Weights of a small transformer language model.
Size: 25 layers, width 160, 5 heads of 32, MLP 640 squared ReLU, vocabulary 2508, 8.15M parameters.
Architecture: tied embeddings, normalized queries and keys.
Training: a variant of Muon for these matrices, 383M tokens, 2070 steps.
Each number is 500 + 50 x the weight over its row's rms, rounded and kept within 0 to 999. Layers, rows and columns count from 0. Numbers have three digits each. The size before them is the row's rms in percent of the matrix's.

# layer 4 attention key, 160x160, rms 0.107, rows 119-159, columns 80-159
132:484464528478499552525507486541450549433507482452571434616451465439600505544525540456431532406429609448530496532506490553486505530499405524479485461482456466456489547449509477537479519669538503530551530442491579541556518549467490476423468440
142:477483405551492384484475434526532487547520480481536452479439529458578514472531447599430527524477531461423427485473523446505479352512557559486522558487501453480481511615473532514472472433422459612438507477472535425570521529504494549448478491
134:575493531453539465501516407500525478425459502369551531558409514528429423557487446469497484569490452583428491528504414440527522355498493605533461511417573524509464503511497470560540517478507553571540412553460459451502596442454435477503486524
122:482452449549495561460508523455440498437539502394459517522540529611507421507483485556411495529541494567461512539579486595470563483534563495482531493458524548493494487519448470510490500583548593472524483469526533557498404501464479562502437446
141:489534566425517561608488433470590478453451495462538573543583555442484664503541489555460437483604448449403437427461508445487423523511484483466475514490492490518545402481498527447507514487464513532481513485455491453533440468580433495474538479
138:476476478439539431515512546508612527553445455430523487505500493547523504556528445434634515439404493528569507418526451440396512525564485555479423507471513407483481569531424488524485563506583442457579577467475567405539588489541568510528464500
125:515538439649498492496466435481537501448567530434416501487521602471519540471388490494456508541490517532513494530471523550469410541496493593493490460401517487463542474541576509566518446481479606517532485498444570461458541508570566458526554534
138:539450535428464537568534578539460489466525486554576422484439558508468598554588499466373417480584484518458441496522496439525518538567561540535502454538500524528488561506481500554515481538526544467565532433503511477530488554497532481516494530
135:515604554524546485547470619520535509525560565497520495474473487450451470582530498448540510472460424521510465520523443595529516492602491533458462492436466588538405449473576499447522445503475471514489519444424586414546457487475478521409469477
109:472490572485533574530563465584513477453495502453587496423474506422497561530525492469547463518477571512513582492534541506457566466506357419555566441572479568545539542431483409451508464514591410431558572493495420482522507489478511492494457519
084:502604387532568476542433517550465430484624506560609484458425570513407574454507513486483486567495484490484459533502535453510440464469517460434571483576420473542492610523485529515579469510528498515431581491541447545465509546530521573505539519
086:482532501486506465513414453449470587531655508528436622512603468516495441458546475465459524471466388441469505480491522480558490503535592458463462489415486484494478576502532503482515452441407512525395454505439555569462458437582510561483480450
093:482461513480530643529574523446538450486427503424497539442592537523491563531495380497555492513594524377517457524536523600502463426590469464489477493526490545459499541433456397553511490513491451404457547502536402479533377462489552583494499494
095:432409576508530599538559459511547523512469567449566518442542487469477505544495482467495526469419484521516534462555523497566551500502462521541521485545504508503468604447568379496505460559540449462475464554478494520501394486503411497466515548
091:519582432429477392550453493545510421547490482477550483513440557496535522463485512392583474473513574566428482436466470471525494467540406533466504558550527476536527489434450495596492555453610442358585471451470505487485600532489554475567520562
071:485555542539522547420462551433427527497530485495536579461501516474454522514462428491512469516504437505435472505555515481532513509397483440471466488492482572483561528550506526493605521431553532628352465572516526550536521448590544583453509574
086:434452585431509536556540460522530520440515547458565495540596454485543445504543478522488488478434432566583450486554542580503484461550500525560513496511496586494523619443503356438458473575440479405545532490388484489507462478471516537518413484
084:474488515453492521581498458437626531425472499466501481506525511476510487537458429448514519437519525497577538489576531562485461438489442543537499520624474548515528540383509340492422489623566464388485512468458424510548407414498544544473459490
084:596507512580485387393418424418444488432511572578466488491392533590515466470474513518456514561499509479474449530457448480569446477483581539429481423451491445411435410581572485526505480476450552552409521538510508462529473545514478580423482433
074:532526540599577509483621487476495489557492515411551476415557507435534535501488489500557389446549567525509549518525509535449595499550462520599496561530546582535506497437473471481577486495528475487584427475399492540423506441459590484514541479
078:496485512421533608599526520508594478445487505452539520444512544556505509464549425480479467488467492467555545403558577545548474470491496415533488456531491535534488567446510424526450457500536476444564525462437434548495363527460542505526492427
078:547446458412522510514497586556468470510466430521477535497502501545501515550599605539518529484582389599479487460549505406518441566592478506461526452463459526486539551458444582466503506474462417503509502470527578449549557558572487545431492543
089:468469593491532633594526574459548492512415488473466531463575478454497504446480447455485485391471506523557529482570529475521481533446459447559534473541481569570530536449443404435483556559474530478579532493416503532536436497521561579513475540
082:463502526494508493479449519505564491566528452560509539462515438485521488408529502517512448541531465499528522469427517474508426442548556493496496449435487534558485517553477508486418409382514430526555503471429502475458540517477551565485522463
082:541545528474506526539539514500572464526528513482567541475521632442584485547472508493462457456509464446468501478506550625465532433512537562511529603478528518464503548399432439511470470476493466364591559511490386538444451447514550495485462564
106:494466512534519512465546405526402500521510483565428499499396395454437505487526544571455527517514504467430479532475511445586481574469629474486522494403467466519419436563508479485561518448437499547485492527513588515509482543531428526409427395
085:536517575629501557490537543465517448517448482516476427349550437520477549520469457507514424571493568469468505528460481503449508477553472515539481526388448549401541443502596522533419517418463544544521511523453479516476411547467479511365481509
094:555503413517521423468428363493501545538525528540535515554419492470475458598463585526490518561549413554412425521535510440493431436496476467476471484460516502498513462521435573562584519466476495519464548541517532501521588505523503570508530547
092:496492494603548504493526529534503497498468495531462458427522450498570427544436530515627484511433542519576564491595605511390496458505387472637550520460499491474596472450514478482449486517585453358490477500567499572432490526492541516540531453
097:422494494505542475498412550552484500500535442407435495456518491523579445547434484486522591558501544455665486535519646515528544454545460561555586547517469548427490569418494418539532486551546517396474512425552435511512450482526524516546507443
087:450518485473454461475418490575410557497542427579545563594489493554538579535516462504545553523583464428524519506492522523544521461522503576438482499438594465514486504626523512501585557547468494574419460465526492542533502474604490417498471544
097:459447520580516431541567485472564524530488516510512453499561517487414463461449517537459360574457557539545547533559511555486464537470475466495510535517599460524556549573526387519400506515453474398500449564568547584412503481478554524494471454
105:447531479453438456562484549480520506479526505429542500525518512501461442576537477413515512435560520503445437516476427502489597517457506530428466546554494506526529476463487625534559618518570564519445508537540483557559557414484480439530508590
105:537512512506461469507494494524486518436537516433525539548522587505465487524582528451472497471592468501419369459481462433533477535453442598374524542535520538521482474552468598518456504508499537576523530497492562411512675504623483426454515540
101:469466497564476397434540539521565505560519463481458497458498572487535530406536597512482523571575545489479516484475530415543438502545488444503529496546517518511480513558503521421519491489531489559582541489439550503434461508499569547506582486
101:559487515483516555460483527496482444474496447524464529450562410471513587470460569524519401462504521504480451457514478505545492558543540531548551540446384527502500525439546533604460438472554520554547429516543478475419477531484498544454435589
091:486412446450540557492504521563538520388456536424510548602464560444517444508530468460482576488471528496531370382516409446528565433495516443479434470557468476504478489497535592501377554566555464466457515501516517433509498548429490420471439487
095:518496572468565461504446528442480507557458452484477550614494518520572413496409528475535480636496468580511499470469490488504546475549503568474569521458536443476524483448442540521482613425481517492496462506526461485596477569380395460490468601
098:566355478483546450467557515478470453440399472474372392512464477573463449534522543414495540531521544570611516567472571514481472522531437494440466509475574492484534537510470483422489502500521482575501566395479451548445482529503515436530452433
106:479510574515407536538496454556528504509466440543575485533527516502456533580489532508412485431522478538495530494484549481533453509501556522484479468501506518496540605498516436490529426485477468584460410442443505454491491503587542417444409516
102:585492504516510502483549501514542473600426521525554484518468509537537490512534528436627508545503488557632486535496452387492547496500496593521548627511485451459559428425458559542476547612543536466475456532526459568478566501385512495581475489
# layer 4 attention query, 160x160, rms 0.106, rows 120-159, columns 80-159
090:497498504466483474499492438540541461488503498441550536541442555525521568527510522430396484441552463497430413493476473418617528464482505529502552505486492506507449504476501566492549488472504504625425533488439548430531481550506479503456444593
091:578466570428551578513481476525427441379420538406529578498502556536376474509535512443463464536467512513508499542469442516576626545494484536490444507452545473504494512424498450528557549502562612496537486528530462454445517436565461450506467499
104:467491534512536562533449430486531489437589461398442551552552546521469535529409551570409467526492454526456514461539490472502486480468488497481511500511525536512508523441439507414514532623519515494496530469405545573504459464499550565552460424
107:514483572437553533517518528472559488407439497531511537481510526447515599447465509562443486464561494406454447502457499566479478409528497481540482520551483493458572402521437471441378541478487550538481460454498414483502455452591495504501497405
104:542514431452490473514435551522546504503365506431556481463490454521568397481548489506603457429485546526493499462451423522428454558605438534498530526423591412484519596512425453592533584554530534516527557529517540437519585449482566504500491467
103:505526488558435504540541454510541465445470489444518414522492584450507500441476501531396516466533521505486460527441446538448379603467523611543444486470496449535485503543571477563475519488461567568556460445456578496523525488519571440457556521
108:510479511521568486566538524454500564436449464494576448487464534491439586527540524566483460514550474496490446547468487479577531480540601562506513560501498586475487565548519414541539440507521518469511515445538523436500490595546574519532470516
110:496548565515522480487485541488530436444546643533462404505464547482514446525542389485557413472430455547464459481490440618533512463545514541403540521488484565516474425469586455471439507511442525457510497436487523459571520444485516549382486509
135:536431503537498525439482485609524562455495511518572545411438439488451543535472472469457529536489528498497454502500462494560509415420535478558502553544482510482441505453392386517468467605526506550415519487461395498445482570471392466482392497
118:504536534550494529447388544462539484485449519507488504525543523525520445542552467494507492489541442467454450467431504575426542472550593537488491612438510487428508382622549645487547485391415508525526498479506560468437461494549507567444554455
093:463496417573624527471460532378512394539459465520503385596525508562480523518502522539495487482544461471481500546538602573502475533501422475487458529524447494469511495458577506426578529420508452467411558482572540542437431434492527526440536514
111:538426514468493573509586446499428498412514534499491516469384505462469520419403511498494586518431543548525491469460497496541457555449437470608507407519543502514464491484471381511477585619500536519491489509479455516504483538371510477505429508
103:533425510443531495500476454518482540427464486474507529489489491453457507489511588494536549501442552497526526508579508475577474559447478411602478436520470506564488540392416401461434528551594454429521486464449451507515583462458437439492402496
082:464474411477503465483459581569543538476392460403401432499440599458519529513457450598478516567588509501542514513445440488483548499525543569461537579537551485407546462495449566534466481594456524507479532477488479375595594561471545503522476492
068:459500572585432486498451483499608465516536544462518429661686503553443532542536463494504508420539428597526475465477532597373487447609572624418485490476508528557467518495547554458482492479468457483498555506479535518468477471533462419474502549
090:529468508504510536470499492464492414495475450449519464448521471552498579438471601523469579541384569439550580541551512456651487540525446441560520471458433442526470575463540420444453507513588416404570536410456497532424501448507481475438519498
074:531381476469547593435546414480439476523401488524499466472466491595480502464458557589441426484475543479450550515528508448557547524563469480547454492478532474481416493464493426458445581531501425428562559559494435536416518477446469499499508535
088:437505482503446503494480571545422479503466569518476465507465451519472500525445439646463479486547490496457501530467461586401512446536611531451549514482520485455465449629609567582483468523416550604489464563555444538558391548502474590524507484
067:496492492408565528496542454500579443544482466485543512543554571473454521477498622532453540473469486525553543488615487451626500541450363406514538455487508477579512557374435451391469450502469415415530506450461506463511497383536505472456487546
086:536409505553530597412573433482415441491512520524471475476455483534453447501398569565450541479537524426510455542438489503538520523490442460574538452499438419466439535427493389440524492508524489464519541485495469450451458505509488474491473523
075:477566475530410491543445560485560494552518478463528501597561536481541530490453460458516521524422495473526422538498494436533480412532532475430477482468401479513479534522453543511514438394511534439502542449429619483491563456420542483481558483
088:483416541454489562514560397410496450562452435475529482472506528454491467489491575478486454506501483454436493512503546438572497570524446453607502472545408468525474531385542399429535495494614457407480574450448558499459584413468485507408464550
092:537547489567611461528503594486499511504527500455546476475485511487600607507479492558431467498518439473550437457515542523549440405475532575456518513445434514437471536447464543502480445462440496436539580500415531423520477475584604532466571508
086:466424472511587507501530468437550461420447473354559426500506578574492544498483495489503484455546449436474483470455462492535583499461420520605534496456488504485518505452456463514513452475395364559540539433390488456492476458542499498467523584
098:500503476531508476474395526521373618499505444648485551536487429557510520553552501565529507549482468445491569515545597461471513472448479459523537606551423494481459484529539540477515427438514545561479479465553547506503525491536475531479492539
083:497492511499535521477555525534421474493477517569475558548511504555529481458439498608433539442546458403498422513475468536524447452424544499495415482447510458488502513471485418575540417470390457513547597567500439548465427505517566561463565575
088:493577441569497466474460659499456535473478507490523430543523479519558486447519410506570459529530504514508476498457532590475511441551595564480400538484530491438539452581519627566533480446460483553497527506476517463532506522516505510550483427
063:465491582392461528500515472506561354499465508316535457546582607510489514486496558434526518492525526512464463495451485504582487565555494545518528439520531569504515557446519405528509538529472450514571576488387528507403525476487455474445549583
076:535481510487535542505547479410435489407474425502560509444498513455471530495501588491471447466458471510446613498498459486561543550439520425565463538521479458529532532412512436445425541465557493502518520514528501516506510437463538499476421498
083:520518461557476479482527582522457553506488481497497500494572412515522491461477481472534410557551552562533448512460514581444492475493532413351460575480526391402599549469594532492501471403490519457478483503534494459517473535480535495560490460
106:536454560463494588514598411501452512474539512447485531374478486530460530413492533515429567489490496522414573529498486473541482528476498482527543404500449487539458491446517448523619547529616473519551461434490411483537455512521351508489527539
095:494537481433516491456430517524517518550416569472495456423393527466566392537547482469620465520538519539521504506471435526484539532540512593550517493533583568451540455492441565516481589560562574465532534521542456456530573540413567496565479455
073:371479504540468498548406535475467497549450459477598560612568510487582512478474436490564493540462519514552554572489533512550537463517614527473489467518534561460557625407507523517536512420503376502455389445496485507541422470385510517552436465
113:502531450595447447454568536547498422567594522480425502568502510424565506517424444541475556552450486490515537455509587552449471485487580536570532463483450443515472424510457568520517413519440462500449371576509525498502486448441564610520553434
088:488605465518533410472445442464523471545530458508519534581466517521444527478478519586513490524560502496481542486536545504481464473411507436505544614433500481551495556463493461408575492423513403471509521510483538485437495439541512543469498403
084:461478600362459490523527470546360547597444526459431506449538486535494516534488485577484509431469534486503480511402462518521451529595434491517538435514576507552481493481510517542556528552507543541465513589467441483547513501420486557508504448
089:488562428502562461405504555546525531529486493398397474393490455449591482488545528564486532508625511486525522502530475455415495496542535528542501470454451539479571494487525521572460542490540519517549499514536494468482578493409578569521584509
084:480531460446500591430550414508374520541546527611526542576464450530499469501460568389518567522522540442477544490468533460486465511515520434500536399570537367530519520558490505537516542492467474494512488476619613463573560580432497479464461565
082:539518560486471416509553396468532497464582461510481560481525524533514638440448469502451574447512503447467410517606479526515405509471454522466575481384466528435479531480439641516500502411457454509489451509505540468520517560508399432559520594
086:523423473415481515545448478476483526416439569462508454565482487455630437469406473518542506577474584490539424504524483503554444432578477480525418486458521511562482514507413552511448560573573515500559518561515530452551521445464501487496540471
# layer 4 attention value, 160x160, rms 0.121, rows 96-141, columns 80-159
104:505521501483468470509453455629539573516477559534489551497482575500555482544622460495480494652488466640468452524448433518558461384486471547543510521509471484480507465584511525511481444492478519540535442466517438418511663453506542420498530618
096:534425590541457512513469465491517522521485436547610574524551502524476480484510475421500479522422535594440501522468525516405584510532408560447453595459557506513491494482507522520523549489623518555480494554545562446536550507504406525498473603
103:505554513490477499518461538502603520514579560541521499421476553391535539433508482539507566477442494486549466436446496523455552499509496525442479426524585384513491463457491481406539494627530452460469426537609420530503468447479565481442510537
099:525462512459500436507555514464540509498446569482528509528511559410515537490445516498509514573519459556431532452482494445525409479623449469487470516525386549583472521499453546312552453503501537432483415511503506444499569499546504567562588429
094:654534493458498459485466565466561525472485543599601490469543416439504562619471404451484505556401486509516507381565485542451530549462483453504571489599489488537606438463525546482566487506556383500557559461511463548498406470498446433537474519
103:510438584500504499476499520531471469489481462576515548459436506524486481452405438480418370369422568438380548503465435590449505537577558534468481478476549459483529528583521433495568560603489476421461459418503467491406471517485471513530540509
103:604555461460434456524524495514513506478444500554550623513602519500540422492469512526444453514450583523545599480438494488494574458485465516415462553488433485431520531480434467485419535470530569488651414507505531466464482588471520468503455510
095:506484437526447520455442474524636351578506532552529501545426484500494499504565447566523449483516474516394464467530493443479449355461454450569593399449452425428522419523493471472453386491490433531556499466516523510475572469484515562500410550
097:478446525447488536500437493595433529576494562527555369508516556540474571588417467468515528516497524452447509411527519511436559531468482440450547438577509499500469488478429556481432539598514441523504569442448461444432474540511553480504486526
101:458436524507519523481512503510434475428475550502540471475514451523498534469548527565413540498495534491526465519514422518482593498577538510463529488485538311510515444576551446567485498509496445435459455499558475463466484626617502576465561456
100:483509541432421527483457553458540597464442402472468561551639478443556435588548531484505484406550516540522484531488549506518520606504462373529541429490480537413569511497436484541524486554477445602509521553454521481539505576592563558525529481
098:597492489559480507594499557500534485455507469449536496424497512442495455459539498542406509472537549491506634547442430491440509499564470464507536535445501453596468514448469559517497516501494466513539431539455481380472412449432570519526502446
099:509548507470673531493365502465388536524461391491467475458553516457514538500569499502537509484533458495445537486551478457493529497474430458535450502468588518528541574437482537388528437501541466457508528439557362518513484497497432511538541506
101:505526467411473485478557562511576539446442493549445496573450480547624414443473539474460521479456512495470474506402526468491543481501575556527496565470515431500493519408533498532501433559440589499427531460482507441519493444488521468474494482
103:520438604554479480458458524474513574599463579544467448486485495434481578509499460555470452556456614492526455510520556589587405608477481442470445503490590499497435554473528484423501577518459520440485524461525492593450476584501475401485548518
111:544500619417490527472499599586490546497517489482497434478562579472431527455568500514454480424534534470494498508518566459474548521447464440481477417490464461532504475469619495457449430527544541551510486493484456525523435467578446448518472495
097:472446487453580447496510522595571443579531455462452467516439438504477433510498514579492384543526416528517487517515490540483539566489537526425491524537448437540468557434509487414477578439405587584525518491522419529455483451459600554505506545
100:630459562587482461545516494495427574501537501570418465459537502509559570478554490454558448493556609569477511512535480422496425542538499481538530551473421478592550541603505544570402518506482536477548517465639520496506507457464460534419555495
101:465474487454456628435509537509559420422459496505469524490555431495556474526550477423575523453422532568504510523544460500445584611516499430500460418548626490657434565548437517462525429532568491495543537477565482554442515488496461498503480554
103:437573513509513492506489454434590467495540525566499494537508523442469474508524515509506458509503509505370458546468455457606467417520552432466469521551506443627503551494491490525540609420474487568496537616457470457489454549568456625542452468
101:517502516473500510537471483576444553489565484439502396476499460458464573418523537552466374496436431628592536449492529426535472431463540471479506520440510474546541498571524446479562477530439403498594618551365473437521555500479517465549554461
099:352531435506556505467424559438553531443487468425532476520493520473502446414593530495470547448489505536457486492579468583464491573433547477501523545434444551491602542513523539475570459617494471481495497499512543530507522527440460459478503465
097:469511547482475557512541456559458548493574531502547525480519503428534496521453453464481443441483550449549515421470463489499433583569525582516504408421399549534470426410472513496432481455466515559509449453465575477528649466526518533485606472
101:396607598534528603511464540475552445632491518488535488508507445528561491524501525530491511434613485551596585443544517429436515448459543475465447542477502523492463430444485529528542573545469533462585499486523444557534511580584450553519482515
099:394597587561471616517531452447380493524557496465569621594463472483505479447515523484507536517479487506433537451565412477505540470509401567425527515575372454574411538553435438456552474574469514550483501517486504563490489395479432443492490570
095:437563445462474518493601543523524430485498538529486502514443558506441476487486491438527422582523461493536454573506483507445516524480468561581458449539572494547550487426531545511552441520442488456476558544610518535526480564424409540553465412
099:546540512442481514503480602443535568544605417486579503435500586539431502479554486437468531479478513530426589434469540485501524445516537540574476480527465501526526542470507466505473519432478459613456511527488567521440556606463394584448387436
101:506535469505524408512508460492533599436551493458502462507499400481492555504600494454459507552456521540399496563457497499482427439625517549461606419515491479447437473494608388487533544547428510509522476402549537502521543534541502592487501610
101:423422488583519494580498505563495451493452638550469528517595504391507524561552496439570489426472500570487496495464530434496518448545530520438481505507562491448502507510521536429449448481496426469458532492469462493529531389565495482544491494
096:514536445530574489479559490536525439551467480435570511515491485454508575416425512478518550447435477592441496485503376568539453439483515540498507479545471468447451532484513525586442594486450398494460427557441539454502457483537455447470435422
095:466502418523608485495488547452520436544537539505514510488554527527487523456537455509587415359510518459457451548485517585404459584461525466407488526430489485455384536534439445465426464505490531534485538510499475473466443484461525562435501482
104:613431464463544612619458542435525532508490567556465409506512474515492380569465493555470466492479525421450378583575540529446485552506446512498577549490460439531513525469525447413488533591483434507457527433556509532591564572548540465478434506
099:512539480651542503493497559436470442568450460405424465444422504543472519463509478555525503588496452485457440570505529581471438542436487501480410569508442502467523604457588536469444579539477530485489573578474482534536479503557475550588514524
099:482497558579498576537397517540499493657508557491493513468427565476643469635455554531477449441543445451456539451534512550537495477526558502405524524458455439505459497470533540475532576565534481512540491437486398545482532465457433547479460497
110:621532513410478528496565404481478509445582469434485555523482487557486384555527578459484508533519500490505519495482414582487511439486478604449522502475450546516503486426566491492520522491471411567592472488485445545476412403544576545458414490
096:489468404474596528554412431541521413458512573569541511475402517499538495499542529533481471571503492473514448552489411503586519374511464607578511556524346401522510482482508524515546503513520548460588479475443577576536451457485501509500512491
093:410530476452499486472452461452476461491417472492487541519489472610459581461399479539504486489529525589534518544494525475395499558469453437557507467426501569465525547611450487497581519501473510504469596531412397466499461583570468472477526498
110:574422433389459485562557584449519427565611504533499488482481559507528589568507476478517639466501509448544593535448447451479468408520468491428476508477384472492488463439516475473498515524513512455525553534519549531491478479503483462541463452
112:529455390534479483472539526544552450512456492609562478502427490563559461515467542526501498545496484513514410504465454486494516326459439560508559483457507503435519491624536393560472491462517511603487434475565562434496508511491556553506450526
096:464503506537498538537435549478502476493484330479473473505481447418470503440553473539502431475500442500525468529481465506513489592498544463456507514387513468551440541508492417466539573609516514453568536424452518479465464573565421442468548455
094:501508503492496542392505489405455476465511459439454529492417476514463463493498540471525583475471546479531404470439457498551559459496525557558441542469527553507544479472517426597523532506418454452456407444427520465534457498416409491551484537
101:576420503475616463472542497533462505519483482460536489556552465521493564574457492513537500411488544491475485595506524514445512506517529502519502581556461520515465554539558512545509617505505418529437471531507536475525531466507480515483510450
090:514439469486504405386563419535456507546571491489458431437543457519447492393555541429449540512467482603554474568482477441482554483550593584405539415521473443494454586512583507499443434499496452439554569615426419541489533492512499431519608545
097:480486377477473455529513484507535502566539523481554521444458485506555503451445563572516533483574485521498410552457565540486470539564509543498439465422551446498511502520552393455412494482574545454443585460452514507444478527531632488526516561
111:486463548440464507513485546504501509486484486468532539554608458570568581510612505532465432515471471541585538558504522380532507457524520529555537466441493483503581533473485496443536540471479471517560496449538468456523521450433524515503517447
096:453527468514423418519595600474523566461414438485558523482494476507511517483543494548433550605577567483504513502506519508509453598513417473524530432416556511468508504493586573562459504476503576460495503598463434554558387589553475432572494432
# layer 4 attention output (transposed), 160x160, rms 0.102, rows 96-141, columns 80-159
098:531436434620491513427544433397425520487502515518471458484545373540415472493440524516561430384460537524492557443446582566400476510585557471492437467483484451497498483578475398515473525506547530517485449548474509536454422549527493541516437460
090:449534467456543544463527541497500466512515583459368428501436454414577465531446508640507481549599482540539555482489507557551473430437606460588549447474487574508549515544521473470474472463374489486485408485476503571550400422496565545482521481
102:598479509470553503552597422480437493509475439446519404549531490550473500496520523441531466463591544516470516579480498467546461508464518432464529451527535666482477536583584545568447495391450544442507524436393497465493532588540515543532527479
095:547514441479396530572406534548414474444544505520567526525453534541518493533538442501427465434518549412492451483557458553460565494449533554461536448380520459476494432517543491684420519428507518610581559530511487541494503476495462425454455478
090:371409510526519542483467445495484524531439487426370476494524613569526473423460564501516548469589541486428500546492539483540460424596508493544423455403548540490427526506441487519413494564484603538477497508499496441535531518531548525572519486
098:447529467516580529498590501478519590513505511436485472476591396506530548523525571446559584635517473527641436516587589472529413483451521449552511534537537484494500501390510537524369419445536419544482567552478510534542509526516513477533500508
100:435472547508569509429472496461429496474495515458521419533396519523488573492498518487580538492548428473488440482510489527437503526570518514472523472480498451536474478587563509573545441506384453527435510548517529500502503402564491535482634536
092:468472505549452481523446542511360614499470455482476524492495484463504441476447544519473507604524559449609570578439593565486570528571567494465389594552512534544497540547463533526609556522544590468419435558511436500476503513515408467553541437
090:443522521514444467482533492469550462495475478429392551478506570420491505549538549472523480472536535567508487570468458419573464569456472519534495494402512513516573493460581459418644499439500517470419512540548576545532495481540512498501540525
098:487533412429467508445501465509482482610479536496503551498508480517483564503487531413593475568505418538423550458501568525450494561437437497470505507523494649532519543418421495390526535495417529585522529497475541514481510432450498440491425486
094:508465511459488530562497477448507422446543553469538430523386498501490476512496491501456501549492448425437489502464400515480503405416633595473479568570456458571387460495517552474549470423558559415521428453557473505439505443454460432435557521
094:448502449442515536524518447433429490502583476582465540623417539532572524522449521528564432511431507430553437527464608474576520528516539525513492441496444516439564481524481583502527468344477522520484537459565523589450501528492440471516526494
090:493424434454275503521528485573549555436497585533480558543509455525524480507459494459439498510439477580498494493479582547510450480490531452486443427474404484508451483494484478587450524499482572496435469505403578504443493535519502472505465478
092:472442502538523487537418474525409567571587523471572481455529442455401605522545550489599494554514511488529520512525498552529510415468431425476443399573455539424588428508493479465529509445516451484472473536549538545494482532490484611540443572
097:417591381449545481558523481567474394455513466419491527553537525514439468457539555515459451444538401551462508446582521375504518500495491505486595501554484555555495514432425436477501446574533496489521492557524534459593518468481520590517496488
109:487488476477425503604504407470456502517491565532530576563450565532501517600523527410592490442532482577421467442490451562515422518566499564526450440561564549487449498473397554460525595528498482540500535456463539487563558440452480485478537582
093:522597514500441543546410491432439551449537584548529545486557553489531565493505400429490525475491604550444494471489554440547482462549475529540509545518533549525550443551533539523490396526574431439455414500552545501533608546537411494472572511
102:377540452563570568428527524443555459446551493455593533533458520488437456572402481484452524496438386443544500467441458583482566452513527496498498400441586472411455448466492490438554482529525426507510458524365521460433486455434505483495486513
096:489480578501515515584518453492506550500571526427502439525537546471458554532449507544428556505562428506461461442524439480537383377494557477493505561475456562424558477422569510451454531559432478510444532494406526438608487506509485528536564472
100:605502461501483509513567495547417515490466493411515501495529512556589464557505451504552532537536496491634543518498524544401554586463497595569464526477507540401517385563552471483471464558520525452499462501577547468478581409470483414419526476
100:478551546520486490467486593433526474497463523540490616551532448595586479498462416461569560506548543326445439523564560540437535524570468506533519460534535547523444485467475540567501509445526539517428440415550581490460450537538527497445489557
091:586490563433491542495485499565447430543553520508429585481472551547529554537408402574482488568418467509544593534450487426567521409554487509492503540488514525544384482499456496460484535403555499471540513575493583440447547554606586570490480514
094:584482422529540354481510577457511446495451516474462499480548519557510429507498558531530524517513424482503426480470492592499551425509451457489541567539476378454515544527514471541589474513531512460580575429542492481513426522459524512522463466
095:525474473397456401459552501494523594459504479481516457499511559459424572494462430543558534521368518460386433581479488553502536554427504520557515544563595495532597511573557502534529504448498517565486495471504531423575445490530499460440535504
096:581507447409523381480480598509607484495496451542448437398582490501524505539512447532489477476472532540502474551460560559480426506543624514591461495417543563440530454495598542527527552416512452492538501465456384421558526531596528475493510455
091:532419537482485467530465509462502556515487407392481433530541402417519550494539520444553607459415557502550526452517506456551506480439574387433534542431414521490489565531515486519490571527556495469529495464424489433470554486600618527513555518
094:560433573581517519513518438547456537456452575540391501605479448510586556546465442560519367498528536478558470551502433490524476559485451521511485438476538455562446510545508532533536434574491500420608523486490515469507472388513552419556629611
092:504525504523536625543523542517456410587406459530475552542529538491503431525467538520541434465497550465562542451509498499480524507417520493557484540523465534543493516541391590501502409418563454489492500618490588461514458430500498564470478440
092:508534582482421520541468518473506550501532448450559505435437523571475497562437514503473497435523490448425490409473466520571387493511506478613482511515466553543479522483488504600497556550491545663482543439458506542473443639448528426413497581
094:496517545443455480588429517500522524473511572578494447490500523483426415533549492508515441576595461375496516501451551479427572466519539466536466528401519485539534438524546506474480479519521566475533602489512467466470506527471580564543497634
097:599419618546479533501503505533460482520504488515407550495459517449528482581497542475436558589515438537560565482543526477592569452489417472622511475618528559556572453489582543425567497513569472547482433456535532545555573496493483492523484540
102:390559471547464354446407484509412518540591407435454578469401552443548600485504557445490542500583516537549638428505523430554452534423474437469465470545516506478502483514512518482552491527533580531440430514420527447416443416443543483486509487
108:570455535487499525418529530495573488424619507497474558449472542541514435499445459592513495418472540430548494459478513490492470549594442453532543411475533521533470453545438476455664485505467449490404453484464512530460508491492437521442606424
110:437548520504508468500550485519480482412458515542600428516446525506438540453461415530490525522486413474484488511564488472476419552423494529505485416488521518528430413473606481491449444483499470576423530447592518489578519469440601504502579546
118:359471476503570467564478492425524480389471487423507520521497470524459565440478457538499522487455437480524508427460533463596460523503541485541478475484571549525480503393439436433500410612469502418449532495546540537532585506507484451530428500
104:620525630543485470485549546509432544539549450421445433541512465450453655504434540445537560503501520537450571455507415576435447455555575470481477518521526462530424496560539486456477427610476431560499507478454560506500499512517563491523543525
103:517511506563549561529460514505471556435564523534578467534393490501514418543471568519570640530464526564480465453467498464493594477529523496470534484492471456517547541495392470550533544543483509445463478455555488524518492423484508528510475532
117:374546562440460496556546461519425395550352541493501519528576564536544442469438541484482484555530488443519516459559525437523578555457534517484605508431510543477495572471558465494504396523533445473496494496547581525559522551538473476501512552
124:483463450521583503558484558522551533501549481358473474528549469445467469526466469549519452444459522511585506461510441481592372509552651482541455522476462460616455538504515502517480479475490550432595501445434437544518516555522500496499537431
104:498501442455436488478609510518493426520551566497526545598523552515529526480541437500493616499540599513517510455484466485494462556484422531490568443573556457326510462517424504502495459390523437538405450510521587573552496417350595536528466594
106:554487480435487377541526529498554544441509601489535451459513498542540503519532453574480487574580501408455468459509408504518488497587522460526593551489483522561609537529515459435459521527506497550446458532639532440530506501588527454505482492
108:495439484501432549515471553451483495442447543589516526512505463529513431444506430517505460515496520418460469595519552527474445647584475581538463488517546500517521521468506486562532521495498480526537458469536462514523569556513492483521561588
100:472521395493506483509457507493498585442515426490428511545426530449491594492488533435524469469517500438504508484553529487606504491416479533590496512544479480582561629501486498488533544464579530526501487510494494486503570499462455448509417528
106:492482533445508523511609487562556422480507492465567530544520485497493519550475519451531546438479505512571500485575475496471376532456407440499604521530478540535514507506445506573557517422452402461533447565453503513565534394528532538468593465
123:466608453534524388505488606517533427480557470524505473491473448396437470488490492441533468491482444522466505431463533503469612466460519498508509539539459492362523482512546533483540660530560462480461517644524503483495452521516410548506517445
105:484570491500543549457388473553470441545453559486445590467489570511524480560499505530412576417540583546535535503455501440531591478483471480542453548574475512543500445511503478388529561500501467481486490525532569413455563443510542565474572553